Part of a small language model's weights.
Size: width 192, 4 heads of 64, MLP 768 squared ReLU.
Architecture: RMSNorm before each block, no position embeddings, biases on query, key and value, untied embeddings, normalized queries and keys, ALiBi, local attention windows, value embeddings, hashed n-gram embeddings, a smear gate, an embedding shortcut, norms scaled by depth, capped logits.
Training: a variant of Muon for these matrices, 8653 steps.
Each number is 128 + 32 x the weight over its row's rms, rounded and kept within 0 to 255. Layers, rows and columns count from 0. Numbers have three digits each. The size before them is the row's rms in percent of the matrix's.

# layer 8 attention key, 256x192, rms 0.166, rows 173-249, columns 0-47
105:174097140124142126119153091154113129140112140150123109087127091132143117142132070075132108111116111106106097115109100093137155130133107126121118
102:150112121141098172137116163080086120159109068108157104179154150099112088100147158090152174154141093171092082069204157090181153072113104205163124
098:146100127127147120154135102204094100125091036125162092118170194144089070148137100148152152106153146158090104105170171086095149132094056071155108
097:109153117137133088136138065156069121125106097119203085120191087174112108135145082151098115080070111123093136137100115074124109139105183128144119
100:130106120081077121186107117195109114132174093167074114157115119180114095109142155134141089134113166120139028126129173107068163143165134161102070
109:144136173081106091106144083165137148166113144126093184205121074091101168147162106120124163142093137124136194110105130075181110187165108125154167
097:063141068122198071144086141157112060082167149123114128133106094115112130121088087093127147140092154115180144105134110178076138125133145136110118
104:140122153144173119158154164150138094094122126175100129070163095101129177150056112080090148089062099170074144163099141183105166135074136040140132
099:133110157109216171116105145142125124138130119033076091160144131162144092157117064141099139184146095121104143164119102172119130086098200169170106
095:128177131170106207127098139136139150164126061164125130148135111098100093145053167137092135130101157141059107119136136123156164096125163118200106
091:074146120156059169106078190130119145108133167197170125031111100161107116132136185162099131156152111129125163094107140167170111100072129174142119
109:113103117125086156163144161160132129102083154070199138106121093142165165169087165123117112142152145106150082137123165148085136112150116116110082
104:116111127151120167144102074138138108176110137133128123099099082157151222146181108182123158119084095169124143160135090144145118108117138108124102
107:174081134121080144113128060076202141153122161132148125138150143098165111122138131149167128137184168118186128148124095146150119134119106086091152
092:143088167101149132067103138132127076124145108115149132113127148130151144069096157169131089091153168146149080167163201113141205095126091106123090
100:140086145107138128132101052135105153100159137135058171164135127136153194082115113145142115150110137127123088218123089088183076205126131158120140
106:148146093104073135094107116158101150085135154182091129131149168133087179107191169081087145126136172192157007145200143112105133073174147176127131
095:121157171076088158152158127125135134120160096095147093144106189147102121126109182123201159104159116123120077150150103118129151134131107135178113
092:120164146103124157120077124101135134156122128144105121156120154135136079121154070130127196084121181172089113188157033131137159150076145089103154
099:142151070117163108095141086115213122071111055132106090064145140122116129109126115112175076139117127171195145095147177095128126064134028092122127
090:186123091070099172164099163133141105125160130119103089101113160156135142110108121163133186100155123149140086138153166141140103047119096164164073
090:081173172114138122112145074123148151084096081132109101174110156143143106165116123133114182123146151102081155106147197112112133081135131073151151
102:150193139098131142127099161138164100071130155129103093112124089135123098130113122102109166081126108137117152160118065119138134177110116128152157
104:130033097146109142104101157180087077155118098134125137120142129146097107177076130119070163114115190142169099136097190129134094102103118117138154
098:222118084132176142172107138094094119092137074094143189138145131137173139092113109093176146156114124102140114145143137140068096111121126127071150
096:126159153133115082184121135107112119082126078120145123143187146118114071167123083134063158113075131109092176114099068162163121096140078134136136
088:091092103139116078137145137110110130078128138146156096143075081074045086095114133134141114113104221095122152190113123116165117098102130149100133
105:109106131126190160108127118129096084091111104085132203105146129083139074132125077071083146108090132096170110115145129125099128069088085126169187
105:139124051150188113036142103146174102165139155098116129131155135138091102109172139102147140099102140137125076085056151173126111119089126089082178
106:163142080108171143113118198130111144083114124121117089182174172181070081201105110112137199113115188124153096144161141125127137043172126146161122
087:104152147089136125084187182144187121121133183117097182172121093152144115158154140139124166126113088118110118208127108144193069127213181131140108
094:136118139185116213135060211083113144095097129142171184096156139189118115173102096138139125072167123144101198087166154106175100131075114145133155
098:132059139104164126165132104133117145149099105107106120098106082121138160120151180153120107123119160127139177141141168111145105173141146108092127
099:145175139130147107151123098184181195163176197114140107051143154137141191122160185152105130127139079107127133096128189176134163152122140140072087
088:114179166156156153102108100059122121170118173127138078087137146145134132121154129171185168126092118074134109177132140043183159116122154090162077
087:123121132152082116096101105083084152117115124151158085137144118137079095117075072106123131173128136135131128151148152056179122072136171086091031
100:151133182141106184072091152163157164118151213101127159158145122197121103122119129133159179088179140138102102151190176153105106124104125144158166
093:121159151042149199165115153145099091200139125121168118165119176109127111109145121112097094118083133105149137131115100144089208124140130056173124
095:163140140116132152142120200096097059180103156123164136146102140187138164143143188089131110116136165110127079099122092145154160141139152150114092
101:107106122153195131089118177153121108132113141183112139090143116090111158160082112124132103103131154120142141115142094140138092091165133129121068
095:156110054163150112112083078134198126120190074143143117109191135122208158157153129128100155107110130119120067134147159045106107135080097192141132
104:149122127144151142100109115140114126058104129093182134199124119125156148110162109141098138144114142163126143182073086086146075094136137116127131
088:129142118140112170121106094217117109135124147130140140120116112121131067147132122110159175152086160167162058118062148077090128096097108151163072
109:110132077130152131153142108143107131156090107160148145059118138090158105087097091105094133126129124130165135091171167080170133151133145110169140
092:130136137128097159149084154080104105066124190100085117113156192136142111119146081148174087125158066170108138068112115144127158096212128137179155
089:123126146109161123135108168159127102151060121102135151143102135170137152167157157148170072133141151125116097115148133087148131175059135053104128
090:115183128111095153135126102158128164103130156145160150149159100084142149094148163126182087143095085088135159142099153136105177210138075165106139
093:190084105131102075115184128148165161140185158134121095096127140109141104107129116111141114151148110155095128167178145134126137123159151145151121
088:174087121105127124126119090119173092108137134134081107139071112091144132094113098152166139084054089175111167126098107143135124092214182162090136
090:085092089090096124120129172120180152123081139107124120174112135121084187139107108183114150112106190100114168147147156091127153073122116162071122
103:126131128086151164137114179157123125143138111121158146104147137147181076166105155128078213189088118150109138068109073132142135161091139141150131
097:117133096108048132098147148163125132118157173134052100127097107100117187107152190121113092131120077083172140183143179150076149080180147164098101
100:148116188109112157112127083103143095119167139078086140172139157173093122153106149168097094102111160138088108085112188148161159116101115137086158
102:096106136100042055099138135100178114147104117098128128137100166127073177108128090138167095096108195116093163121099085163183095127106199089109169
095:131106150197113138144114139061099135099100133113114134097196128171125119132116140111130128113095101117157087140160128126188109103173126164138121
091:126055133089129127109114089101163164128119102119112135188148101145166124097128113144079158106076129159101107216122166162168160057100134095133101
088:089148064135109133138136132109138145115166015155084157106120166147074137118110079152201149078143149176100107149106123163090128108112114120145160
107:091159180125111116145162145141134121079125099161149171172101114124191107132071124092208151159121123137199115102110146085121110095162159149085114
093:115180152189228130119159049130062138148181175167103121098139147071149111105106160139098086095151183116095134104073120102125122148148158116115124
089:099093160204170151113153126131101103103103125073164163159161155140185139100086083146195134108087109152109137135098161085149100197139157129168154
084:101076151107157183116119148154175108140147107157103190149148148121164173140090174099171118095164131156109153119136159081078120115081118104126100
096:122177172104095143120121179120146096194133159111194142176140067152118114166131163135162150144107087077135079096172106167109157121154169109053096
091:105054149157169122158078047112129071118081124115143132114124035077131081152077159130115124089091089108102162169125141092136156108121121119139086
097:123101083128113122093173042152145127152105133068156085133090128160109127046180122120141140119138153135102128181078104138096138116180151186119084
087:107158154171150128143191051118072118136096128108159161181081150107175118146108152134145123158079157116104137143097120122147112087168129146155123
092:165107142102116136131085186108099161117052136159132124143214195114163107101135121073175162089119100142158080094113129112139118104110158130102168
096:101037177103065073148179144085137115143125132168137084155110085140172107124134087167160159142151175122099140151149088141188105167129144135164116
083:139166109039110194122060099120179092136104131136097170131147137123131153103170121149103100112114177119162115134150111205113119129127182138169092
094:125136157097117132134128112142110164126125147059158203107138129101118143098126140071152089117180150190097142104141111169115088127170159090134113
096:123097176108053109153134085114103144129157113135074162122093172099095139092099163096126123120146147158132149163114144135139135163146105114114200
085:119172124062175128161132126182097157187090148096152153068172171147109114090110146108171127121144112118193120140073187114152148178204106095158126
097:098162140126080120122131094111093103100163107112126131126172112233097135055129093138181153177157115116187107093127145136161118156124174099101092
092:138126140137126149144076121107166146174158129217130117137079088115087100108094131142100122087097179072199125146074132128089160131161107177131146
094:149166150144166184104147127126130080137140105074080078147144102105157119144141165165123170165143087120105089133138124104150103152126110116088119
091:158145117106122146107116165133161130125136137072126115194084132121109096143083089147185091125121117087108091125056173124170134059095132154085117
100:170146128177117112144156133119134158079092133062124108121090114102112160050111186131181083127187128163041170111151113120192101129163171142099126
102:180076120091112088094150131113132140144106163090177082137129156124145138134141165128115125160182136133131107154119136143158142110197164122105099
# layer 8 attention query, 256x192, rms 0.164, rows 174-250, columns 0-47
098:139102166171143155142123146173165167084144083147110136112146155212109204176167117121132111156128120123124149108178157169123133122180160144160109
088:108116139181142120111102182097100107154171132126058193178161081142108174152112093117156125149089155167114052102167098134145061184122144127120149
095:144132139145104177121108105133155146152130206108137111139110192102149150168023166132110142161136136121109161195176089130138107091110148144123105
100:109115104029153154151124127158085158133154115133141155105109169105138097120098079052147146130092152140196152103166150170106127093166052109105181
106:110126116110129168141105120116137158105042155042139137134152134117087061107138166144187130162187070072173174121159165124121129161109114179098144
099:123103142140110137106121104066112111148166136112106168168135154076094155119131107090152138134162109110117127115102127169099120144091055073137177
099:150148056189083120096145108108132143128083147121045178149154076140117117123111139133089138154118167128152116120148160112078108141145141132119154
096:122143174144121187157176123151090163098161144140187163089133117129154146153113126156147084104075107172110143147166176142093128108162129091137144
093:094148151127057106112145178102092111152149102110103094181152177102145123125106126154113123142098110117168131119159087186103102133215116088122092
093:122082127115060158194122123121131160100147124131129126074085142151060140133192070164088106133117198145106126048102089087093136075124126136142136
104:115144134150115133213174108149181124128149122120160068108126153089156091104093096141056167098132173094141222101122201112149151055147159095175107
095:124131139102082103122156158097161076066092170132112111107125122140137105118126082125124088093163122107154072204173139109085135091117132117070150
096:101163126121153100149121127097104081174147156130130092090106116138189117085106070074152139112139148104136123120149150128147086066201141084130091
102:137104196108127116094137145080130119144107110134150139172140180107129089163158168158136144127112144136163122069139127093082112162141141190106077
097:184164094086178121166114092152111154092104112138118137130101202077180149154096166152153113142157138106087127118120047168149129136134105158126196
105:178122154114127146123143097142175139142130121192165149103121197108121100147119101116140195161120113145080137162140178151120089104107096140090037
089:138118074124131137144072162104113156154119107110146163074114143090092179134177078131142110128190095134098078155137162140179126099129129136139181
097:168123106148069135172126103125094142124063118178079133110098185153113108103162130092116118210121142160043102165108120143162149190132101104128134
097:104117128100079113130072081095136121181165117114120115155086117136125089144044162171119202139152110115170138155085162094120093155082212119150112
092:113126167217162119140060110043094156098151096151209101133088150159154149071112124072166101100148130106192134149119121122097111132117182149130147
091:160083161138099125188136070179108086071179185144130189164154155081136146165156094149125129133097115154098079126083144177149120042172160123086083
101:165127129091133165129138127154123143144123148179067088128139185135154144159159113115060088155114177103158092150149139196058125084154101127131098
108:099165126182147199138137135084132118069170142091139168103113139109136121113098099055165106092127077164082175132080154065124174136066160104165108
099:074124135125158147164169168125177123186111138100202128137075140223156165079136091122097126085145128122117118092163151047129124132096171163179143
089:099132111159112154048121207159077140138153188153160084163093140133148123159131107126128187142202086164111096104135152141148054133077163128168120
091:113074149149153153142174135139159100150122135121110152177126116137100115217138173148112119092084136175127080118118080083097137170123143044163100
096:138133137166113117075115138125185169109129120133123103204122146156078089102070105166174173102079113182156116146088141101147055095141166131131078
100:157107105188116136132108073102107158110139172145078121104141114107073107138098136164117168127091152116045122179138078052132122097121147108148052
096:079106128184105112097080142119110149191129140154183143100124111150131174147093185129138159124124087111086113170103099131105092165117163123145158
092:125116208116094068170147098132147171134075088124174116131210138100178089100164115167096133160067088174154074140081173141133126101123036089111141
099:078166082129131106169117187163103141172117131137114158146145181133124135097128083102131169160073132095188145136101174149093151160113076104126069
094:208166171095149105123101130161205140112139138160111085097100162131153144097155126083123131135154132125139139148106161117127104161099108136124157
099:125152166096148142133137119107105099120087119097116127204121081069130080134104171151145159185164164121164163112133067090116148084157138110123159
089:116120137085108046106111144152136089158133151106118131135070150079144143173139147200184104111145211148153154170133107138079125093127143084138131
089:111171146133127121178091177133137104123130093147086087088118153164133093190080136125111091089066124133102138144099099161131087166107083104150123
097:089135139094139159120116098115103164080174120114060127127176130095135128060181129110120064146077083139104130154091131138086139152151160119085081
096:164097143131198078101100150138128136083155127136145149101201135155132138145112102128128117082166108113153104100151130205157160117155198159094116
100:112113092141152150165114126129095119125096135105130108098169088155141187125167123172150107127121123149114148122173124142082155177119115111087172
101:168149152145132131143118116172172127184076180122102123160138111146163137142067151149175158203114171148112159093106173100161151171163094118153181
090:103093145090127103140165087127138136166138059125160077164073097092086161104171115067145114113151124057105169118113160103120112085088091171174141
100:158058129137143114128217064128151155114108170152123105153156107150136132197090166161143138166057140169234106137132143139162111124056093120113057
098:124117094183107094093105178092146100111103064078172152139094123093145143105100128144091110112112130138140117117169151107197113112074123034112097
109:074090184096117129147135187138208149084116123126160089123091102186172180144142162164090164113119111074148139128169108109120122122111171144096137
095:192082158099120090158130115096090159097118090196126153110150101149189155178138145097108077115131145152176117102155155140112149140164177157086146
094:109113139081174078128090139142107091134101099163119154121134176149154120161113132108152148117121146100206177089150162122128130099214128168138167
087:169104132048128106173159131104111128208114182126060123190116142173069170148146228155119169060115118116163064117168103137119110116148138091121085
095:111144159105147121076045124135154101131150137146075120135090106114132089099171150126086147121093086114147163220049105138115116181122102116101130
096:134211083187153101122101092146133148117135105124165123122133102149171149113153091132079116133216155117077106127129116142125095176109122107166091
087:112165099107145132174161087097106172118116105106172148154106137160148092172116132080128135119148166141148086138127082154157137127152118066117091
106:132149171111096073175173184143114051168100106173114098090105129096189120099114133097097074074143129126139126133112175163112177083121167150100118
101:115150167110120212168076054119092117147114171156124085200123113115126141110127136117089142165177132094105199151121057158140068128091114129166152
098:108192135105059147114182144110091168120144147127070130078099093113114120131179086112127112162099149147130112125111136176148119115114177131141084
089:157163103093133118141133173117066084177152081130120149104113134083107071098119116119133173138162151127148124115135105128160173136177145131134116
096:115148118088110136139183122127109139131122073120180123105087168102128127170116139151177135133158083186145203092132105115051130154114156157180139
084:145191118108039122101144178148160142106101137092150121143186138084126104146133113090188127127142134126200117181075113195091120124128101114130176
092:088102084090087118107144161078125159119112110060114125179102168171121125113165096161171096113176115095080164138134129098159178134056183103112132
098:093159127132160166144107132159127107156168125061147118097193140098129083131095107163111188093119163137119123110131099126104117137049082151099173
098:129127134175095125117152153174183118105115115099065149096113158111148146155085101097132131135135158105128176078065135096073174172128128123159151
094:153137109140106055135165206094173118143168093126136075084099058095127171121179108129130128115141178134190096085106133117137076141119124134142102
093:132169129105086147184104134136101147169146109090141079112179098142088094120084148146139097156160136038166090154103134113087150172108087121116155
094:112131106113119161122139121171168134137126165133080133119153130092148101115167146133112083098080094158113115136176100140086195127097088126169207
089:144147135128153111116157132181094104056137147142063173116123145116123153107111111087122077092079120113127102041123209121129095102198101103136135
101:177094087165145157126088101076125167100110169104125129169128096114085142087103160107168143123168128110121148150122121087116136183127081128118200
093:107138057142088157131192085145132136148113142147138130104146131071102108122134093148157191112188114120126165121095143125166178119130151143126124
098:183144091218108147147098114124144124111160033134137114118083143127084103133072164152124113121115174146094149140161099136098090132104134127152123
100:118143118123218116144097104148126142121100087151198191126132109130117106108135152159162103096102119114102096149092114145141115191130097102159065
085:098095176096088168099133155083142147171105142123166139173128080145114095080109181102147151163113123156080121117104147129165164079141161128106133
095:167122147079105154099117136196176120127154148102086152132111142150122119083164108164051125138108100100107131152144144151133127113126086139105159
085:167183111143119165148174145143119097112116114156083146092174135113157114143118104123142125193123118121146146104145173155107140126095167117112037
099:125114134132091125142175212174190157073126105082112120169107132093131146111228112153079120150153160088169146097109135158138067107078174186145212
097:116130103134136176175083119107144111110108148115126168150132113155140161149145133142109125135107123111150102142170108090069103087140118153153132
099:104124164137153109088131157126132122080170176095127144182207137142120125100123154098170165171139109117120080092093103083029100163133147105091184
096:128143146066124154093126158128145117141207142153121094103137144122145162129101161080102113027128145099131113153113158111092117158138123092155188
105:099134127145091159147112175163086108089130163140086138142171145139093151175144161134054071100112153131113180029081154159096098106138097101146148
105:109143096142132090133120055156131143193086169105071107088133094139109145109082104134104101199115125071170146163156107080127153151107054110130039
107:138161096191142183152028113144088127129145168150117098087105189154112134111069135089130099144096146150116192126128142142119119116097119139137164
104:157124088146111093124107150072113166110109072147140098133101089088139081149076112147144117168104109086098063150155129067114097103177130072141117
# layer 8 attention value, 256x192, rms 0.163, rows 128-191, columns 0-47
092:116141116152125227171173163151168088119126128115067125141104116092111105193062114109128109140145123166067161081127114131097139154131163103137164
091:151167127074144127175088114120066180083166138123154092142167075217122110124143084146122162100107180097172124139103105158131065153097105119114154
084:119187177153168117057186104135119136140106153116132107100201145160079149140067117100130119123119133136164104143119100130103156096150125147119109
091:120153141158150100130080189085068163138122140127078135178148134145123128120136113120145155145124083111130166120115164199107071134184104154139132
078:096107110148131168130158079136089197075186111141099077180137166119136136120191090119106121145142123166062164167072141163106070121106117118129142
086:133113115056147116116104195149156109066158129165087117184095149130195095134158076168071155172082130086136100111152132112042147148130072189163157
080:102126174176109143122103088117087059110150098106162159099097135041118107129080129116130129114194166144128131118131099117128137136084092105090144
084:172119129140160102118203176084157078159129090174158168125145142157125140122191142112077092142123085094157148134093086103150133125144094113072080
077:131120147143068128155158080127155145104126143123150143120125158131188122108127115139123123117103090150160174090051106109088025141128182109141115
092:162085113139167190177158080105109083113108142187157115095201131129111171117133146147145154069137107132152156127109086187096161158144121129115136
090:077122135142113122079140134124088158126097107129109149176135169125140135142142102087134117172092031129130144119134103108102133087099099111137117
088:103207149154150098169143146147145129068133167128148108162194138172124143141111117138165115146118155153173095114162098141108043182119108142127158
087:102111153167133191136145122118170107086077103142128102127104116114100132135059200145118098129087118161150131130146131143080122141165160119138138
084:093080139148065129187064092117102127087127086096154102155179127140079082105120123121115140097073116100152113146060131115175093136134153108094125
084:146143111082109123096172138122183093129099094175151133115156134131190157169126113112104097109095146131154118093183103124107137143106176165157141
094:100076108085172103088184149144113125173103100190133107150145151160157206133156152123156147089180114122140100105097129179109110147154148107037072
090:120145171191141150140152099111110152135105117184139115106048082165198108149105145110136082144078128167160114143108110148113148163178151187102117
090:104130174118121090188093091135077101173154147129165105087084077125093116118111151048130085132129131182161121103131111071167141144098082103113123
086:113151118078118032091114130186143094112149124166080136132127156124156197148141118181180150088117145147086123115138152181096137102140130128168103
084:141078177145159148147181153109153091155086160153149135129137101092142146116139176086136138107089111138153142058154112178128156144146110159104106
090:090111081139187128105152086128170107106090118134098118118140154143173155121174163121101136104086085141202169116138120172172149117122100101080116
083:120081166171167155170138114124096045108155144159108098115131104165099163111119137240078056134082175164128120136177107128141116129111142139097108
089:123162096114175091157115184157175097146089158113071059138111077124150148159121102106136142121159114093142115130117146153149136079120120125115123
081:078067114047113107135075085099152147155059171095151147092152102177194165163106119189104155111127169158177130148142159148123194078111119111126130
081:076141109137089135149108155156090158108157164076144163151083151134084088184124113145103186126165109107154131148148135132090092102135143125107153
081:134175120113130125112115092138065184140176124075069079141086062079084102132110131133149167105165107149090056109167165202116101094162076098145130
087:132217128100142138159151126141134138137151123168145119132127120103131127183121144122129157133115186137113159158139130160133124136136152150162129
085:121107143071082113093112153107098097100141109097073201097101130121155099100127127075085126084100190095128096148182125111141107107131154118128128
085:136114107150132153169133111050125161125106157111109096097134160164086169160104116177108097184095133120148141141127117148125081136151168169122127
088:115142085166158117079083123128070123116156091148141098170183171187089133132102094118160135131126138111178109111071150144084112183163085110127146
088:167145113170160177069158111140116119085106158172122138080104153136091150115130171163146154099147149140154193128197118148072107169190149098135179
085:130117177127147092138126132126074181157102150087122142135129205073142154124159117146081113037125143158123112139086106119134123067191144157157154
085:101123127163150097134121142123170115171072089142174144126115136118123136164100103101125112091108154122125135185116052145086160117091117127127121
087:110204090183137134135091234118125104113078106170114125079144202172054100123070163137145149109103107133136146152151109128188161120142156139120124
083:143077107077125116110144163181177169053161130124119117154123146094134110133140117083209177146147053123098110128122140173073114134068151110108121
083:117135120051158088181138143119160116092124168131109127107136158128065138137086162147148138144158145158157161179065106090147134097154109119113157
096:135070158165160135087160193163160096130105158166091117084144143165133102116172142135089148141171101112113079163138109126141176168101131153158111
085:127091118159130124096144154117135150130138090137126101147121183120115087113099147132113210119099111091194085134167141146124186122197101114122087
089:153165118143114071109161111104189110158154125087133132148184108187109127147121126181111165127169107113158104130089143154132143125138187118137140
087:152141165088128107150187127098125138153199174105173121143164089122118124131053136098064142110127093124163138128062114112164143167124140110114127
090:119160104145157091153093134118138091111101139101109085138219150177104093146101110142194131110150095129133101182114062144068131097098116157161153
080:134141104166145111101100141164163104117112167147146142155094132063097168139124179079092099037065144089194142111137111117158121135132131122156134
086:122212140153108119178184067128135159080137166090057000089136108128095135124106118164104146150168093129095135108102132189157081156154124132141148
093:074144148095162123086105129104087157124115201086127112160101072101150079179109136125165119137139133170111097170118093061106089102189148115143170
086:157158115114126120149084119111164140134061184094103146155172144138162142144146078150103111110116051141198125074097117157140051126106105124123139
083:119101083119154156095059112127174120141141122083093123087151097163130119136107171179128143152136148136197141143129111087104192124079180119055163
095:123151081217123135166094121119128125207114132160103157098108082109066119081135161105147122155086163122104152127101106065160134145164181140125142
089:141182175214076127137116134150076130183181140083173094142084110155081109136113111164161081125151131109133077141158149116188137125146047112159118
094:141173133151104160156132158108158141155105153160109112143129134100112245129086137158154147086096074130188169149108114155114154130102138171156089
087:111133122199088154128132191106121067135175141116127064184100049182151094112127103091148099111139078138113137145147147182203118159119206096102088
088:102084087131183046188141137151231132141078121128173062139097106160160144141093134156183100170138152128135134107142125118070150121171133137093094
091:113118136138136112096166151146132085128140187149148098087108137127137172161109182115089107086124059147209188137135115116122120230151109137189129
087:119213098184179140070137098135134084102148138130086117091152121123103123090148124115111150120147081177153151133123114164100114199104151108143135
094:153195141101099092096121093123042100110150075075062115125139095131088108122156150136114111088168144113114117155124126096123137172139150129100109
087:123106144131068151089102118136075145119120141087141111154083137067133161142061146114140160172155104172101096065142118166132112113125125137154094
085:157083134131118070092157079205148113089180135135126100163129114100096123130143166100113129170096121105115122070076121082158103146102096143133088
084:168132116127139069119092073090118124125146158126096144091149152136157129108183113110139176082192127117182073197096135142118116133087091150100171
077:107109145097147094147102094202183128146152135122142094101119101135201087148148108131165124102118114100100107124134179122120111088116152153116118
091:128101093123137092038141131083159124194112140094126103144154140213102159125155159105172086144170084122153141108123131134132080138178128121109103
087:100153161127110121120107174101121121140187148135118119139138137167172116152125161062105150135153173135128136174151128088114089110129067137108114
084:193223204090096117134149133160147122140129146120114094168138117115107127131177086196148133078124142070114077157082129111105132114107120134130084
083:130187151186060165162151182122084129094118086156111153141102124079112161168109090134139104157075091116111144114096173181130109063173142144149115
085:132091194124153102084148127140079118046140116094191140165138182119099100091128222124115128156110113114114108141153094087158108127150197164124123
092:159217153126135153130148122090158134106122155133191189065114148125117163139134111160115099141122125156122160137201110178179103201127139159119174
# layer 8 attention output (transposed), 256x192, rms 0.127, rows 128-191, columns 0-47
075:108111122123109131089111106078106116152101157135135089141091102111076099131135161126102138097114140140153108146142113159096111078114091154124130
085:083072196137119091137133160159166069140127115160146130123110092153125135137161151186100084119179110173059139058127131145057116137168105148151135
077:126163157114102166176105155149124108195141132172151121161157065121173047145096086119169109167119088067131202091139188116120168111088045123094083
083:136125180119135136172101128103135166179143111164120132186095106129121138129075130172139097126173149144166160175158128111144180150121133171117178
073:180058138169120135140110126150133140120098132077185128104071137092164093124047118118085104112121154148172107079167106105069167171108130122125158
082:119160113216162169147162135071135131078126172125131181065144129168154132075135148170154092113152106122123164128151133146148119125162137146098109
073:144119093048120129088107132165103123148105102107100173107131131099097131094201110102124119179137187089086099100119217065177145113116135105141117
081:140152114093142070137124163082132128129103138074115052105156127069125114143147126130181135086158158143073141125158148117091164127136134131152201
072:139148116134153109137112141123117088067126134092119129065158088113130174126160163113110136168138145143134033139121105145133154080104153163104162
082:111140082126126124109102099109127126153158120123143065116067098115069129190169145165108134154118185181065159105171123125138118163113168152117167
082:131107146144150142112107181102159075127129136160120094160146072148164121198169157166133155129194142077142135135156168110225121139109162101105144
076:132145181106098155151136194129059127093181136152115080072101095143148137080069110155118135122100155089091179132059112120130133114105136115133181
077:117104122134123092089144169160116102155159154098141116086124133104156144115153114113125123122168132161099175185134080084157123158110075121130109
079:122105061063095153106148177180129091118124173091114192126151137160120142146143078156140136170180120172172152114147111126092155115145146171181105
081:113183137177125176100117070131133085131103157113063111109104092117068103128155116180129144143184102116073134113091125114166084133096100117092115
086:082133115118090150094057118138153167106152118092086159147111111148078101149106150088111159141174137127157157106096129106160141099134124168185139
083:158165129138212137098152165130126096155114126156120140099166130119081067107054125149191191127140083143135122158142180117117160122101085099137112
079:114197099082122155099098133129183151118127103147105172130178189087160100121079120144124182098130118143158143155104104143102074127099096112121100
081:128110100124116164140114139074098187158108134121159113158120129195102116077115096098119128175160125143142118140149098096170084093160143153091177
080:124134135091156091150109104124202187131133132116170120111057053129135123132110162144113087093151121090148138195105169141161208135158159089195136
079:115140155174146137153096121159123096144093168105151141129097077094114139118028124133166198130196147092083157139172152118163149104178160140171153
079:123209143095162120123136183128094145151113120151123171147152165060126169119061082090158165127145148112113160112128186100156152171152061112165095
079:129191175138104168178126072085117154134167128080151150181162097128143098153101089086180141106135058096121147171130099155126112100109140149160128
071:189138141079125158169147145153095127134134126127122115157123165155110097102155098108117124139092071126088030165106118126115093124157129184092087
068:101109104091123116161167157124106141100135139080140087239189123152144140120114151135123089133140091098162134115090145117176094087090063161103123
076:149113163177161119122128195139132188114138147113113150165120159174116154078074080159130071130097093189173152121079183109095104155179124136130105
079:107106145127118129113113132115159098153131067160162075132156118138043125124146159156118054101090157153141169077136120226073147130161134122098123
078:144118097111172145102154124164124147160079168111150114146133055152102140117160124135141072106140084095102145088094180084125140140102120158098143
084:126092165127099130101090159178170140142110123101140120163120117127131110123095137132125127076113119095152158165136149139119220127137096148100093
087:114102091125106158131124123163090114126138139173166189086128132162167140080120065138165188131159087104117141127164120125070137056130165161123086
079:152121128169137127118078105120100170164138128130132144104134094138151127144107162115095117129052108098101087135167162125080128134132120112127133
083:167061069134178134127138116204180129112161114128151152120122122125160116205072132052132134148127152149146120136108117133143152192109105124135115
080:085105117062095116190115105134092086139152136145122090168127108114151074139087135136102092116054121113057147096144096109144153117149133131163136
082:131136129040088104151110105156094160166131129137112100120151146087141126110020062134145170093098188100097190140120150140149080159104090123142088
077:124121136155144117143084107068193143149152138090182154139143113152139170095178167172078124192112105167136102064086138152139138162119194137102139
076:144105114100123135165135160151105121090113120124115088169176104108098124146187131104149097104115107178103090124198072099141151100127153112137170
088:122133160113119097115187087076082121103127182093098088104120021085145101137091139128129177117123215067137131115101161112160053124137142111126099
080:110140066143200118160125154171115092163160155106148139104131104131095164126065078135195124148129111140126119136154111163177154155165168099176123
082:150114094100094103128161168143133125110156112126192130099131102108113193128132135145138117139105140165125093105156186138081122088171045148122112
081:142130113118145129127135113152122146130132098111076107182125063096162146152118113156122123129098163112123112098097068127117172108120158148168147
081:131121118130132110130169151113090165109182077117094158145140077145130134172175096115180104147136141122076118123137133116140107152110118163152101
071:122126105139127124175130049165140132150162123081169114144136156121183204178058137114093122112126142097097152140111061156215132170132205096144155
078:055086130151095115128095145108081112096157107119185111141175107131126123124136098105156143071120145150139110139108087143107127119110102204117154
085:144134134186151169202161123156127157061195132142135213155121169113117139072142143115129110098079151128152102093168204151120175168133155071139119
081:106087115160121097170192125093121088084146155089140116127097134106151142123126123129126116145105157113108132196131105168172197098142119145078140
075:109125165114107153131107187106151088146109134131105117115140102114120126140162156128127086104097140114132112137181158108111068113172086128086075
089:132118151097085124142137126155138107146138163148076152127162194115134166134131181105120138132114168108112141120135112097122067046089096133127064
077:130161100165141127154166118206164130157172097149100198124131154107142133127145090118165093134100146156130140106082182136113092105130125112126028
084:100140146102143072136106096106186098146169151142090102075133132165118065171149137116088060133101122110128210092122149154145134172082104124101157
077:119101142105086113092139076135166126123117098085203130131144213140052129175150119126148149126110180157158092109113108165134136071144101175136108
080:128120145147109122086113125091104110192153152125113115143147168151099058124143148078156135102146093112141084188117121180093177057074161137152139
080:104140142074146123122090113101123106101129174143120130097156079083176108133072090137086139093151147105140090162090081157167096112131186114117085
078:123082173106105164115111148090079169056142097149192157128094125111138149146138146088139149086149142061155153132147157087155138095165103177118113
085:143153130163131157142133128153102143117100141109157213131135124106146113137146098129148139158152117144136126078131166142130067178146115147172132
084:101052100114126092084103163141160119133141153102149179159061094162133152119232127071092118151111148151148129156103102110173146083136147060075132
069:184181132092148120162143180077124100159101097198098164116187185152136161167081130140093121183128108153152090123149143169082101108166168134117145
077:134139129126104154152209163102098078089119148103148113163068068115166179170098155154162122152091160094107094108130130081106131122135131109124133
072:121153123099089199119117142076186156104063102132089126113184138159116134142091139118114170119180092118166148136098125130111120166119108181151171
087:163161153131069161162061121169148159120115117143157124113140108106165077185081144135107151101110116162165089174151092146135110100144130187135150
079:116156153177168126170143122160124107104163096110066129150168107071138126114132159122110097155108132079098086096111109160128113098145125090121157
075:151080104190122113156219157100104156111143069129105122037138123160174150179134058100128080173111107147113138100102101156091192163193139124182150
076:171087134101159128081167145156143155166128102110157091074120168176152147118087128080201127154096116218122099145126148120067127099153054099076108
073:154116157046075167150114098152124098155141132164116071145159104041118159137115140151093141130121168112131115144114115097101145171109111133087088
080:107149140134158147132138088166063120117085120106121137119114127091077103105191140147103080087088118128053153163113138153103151151104129122158147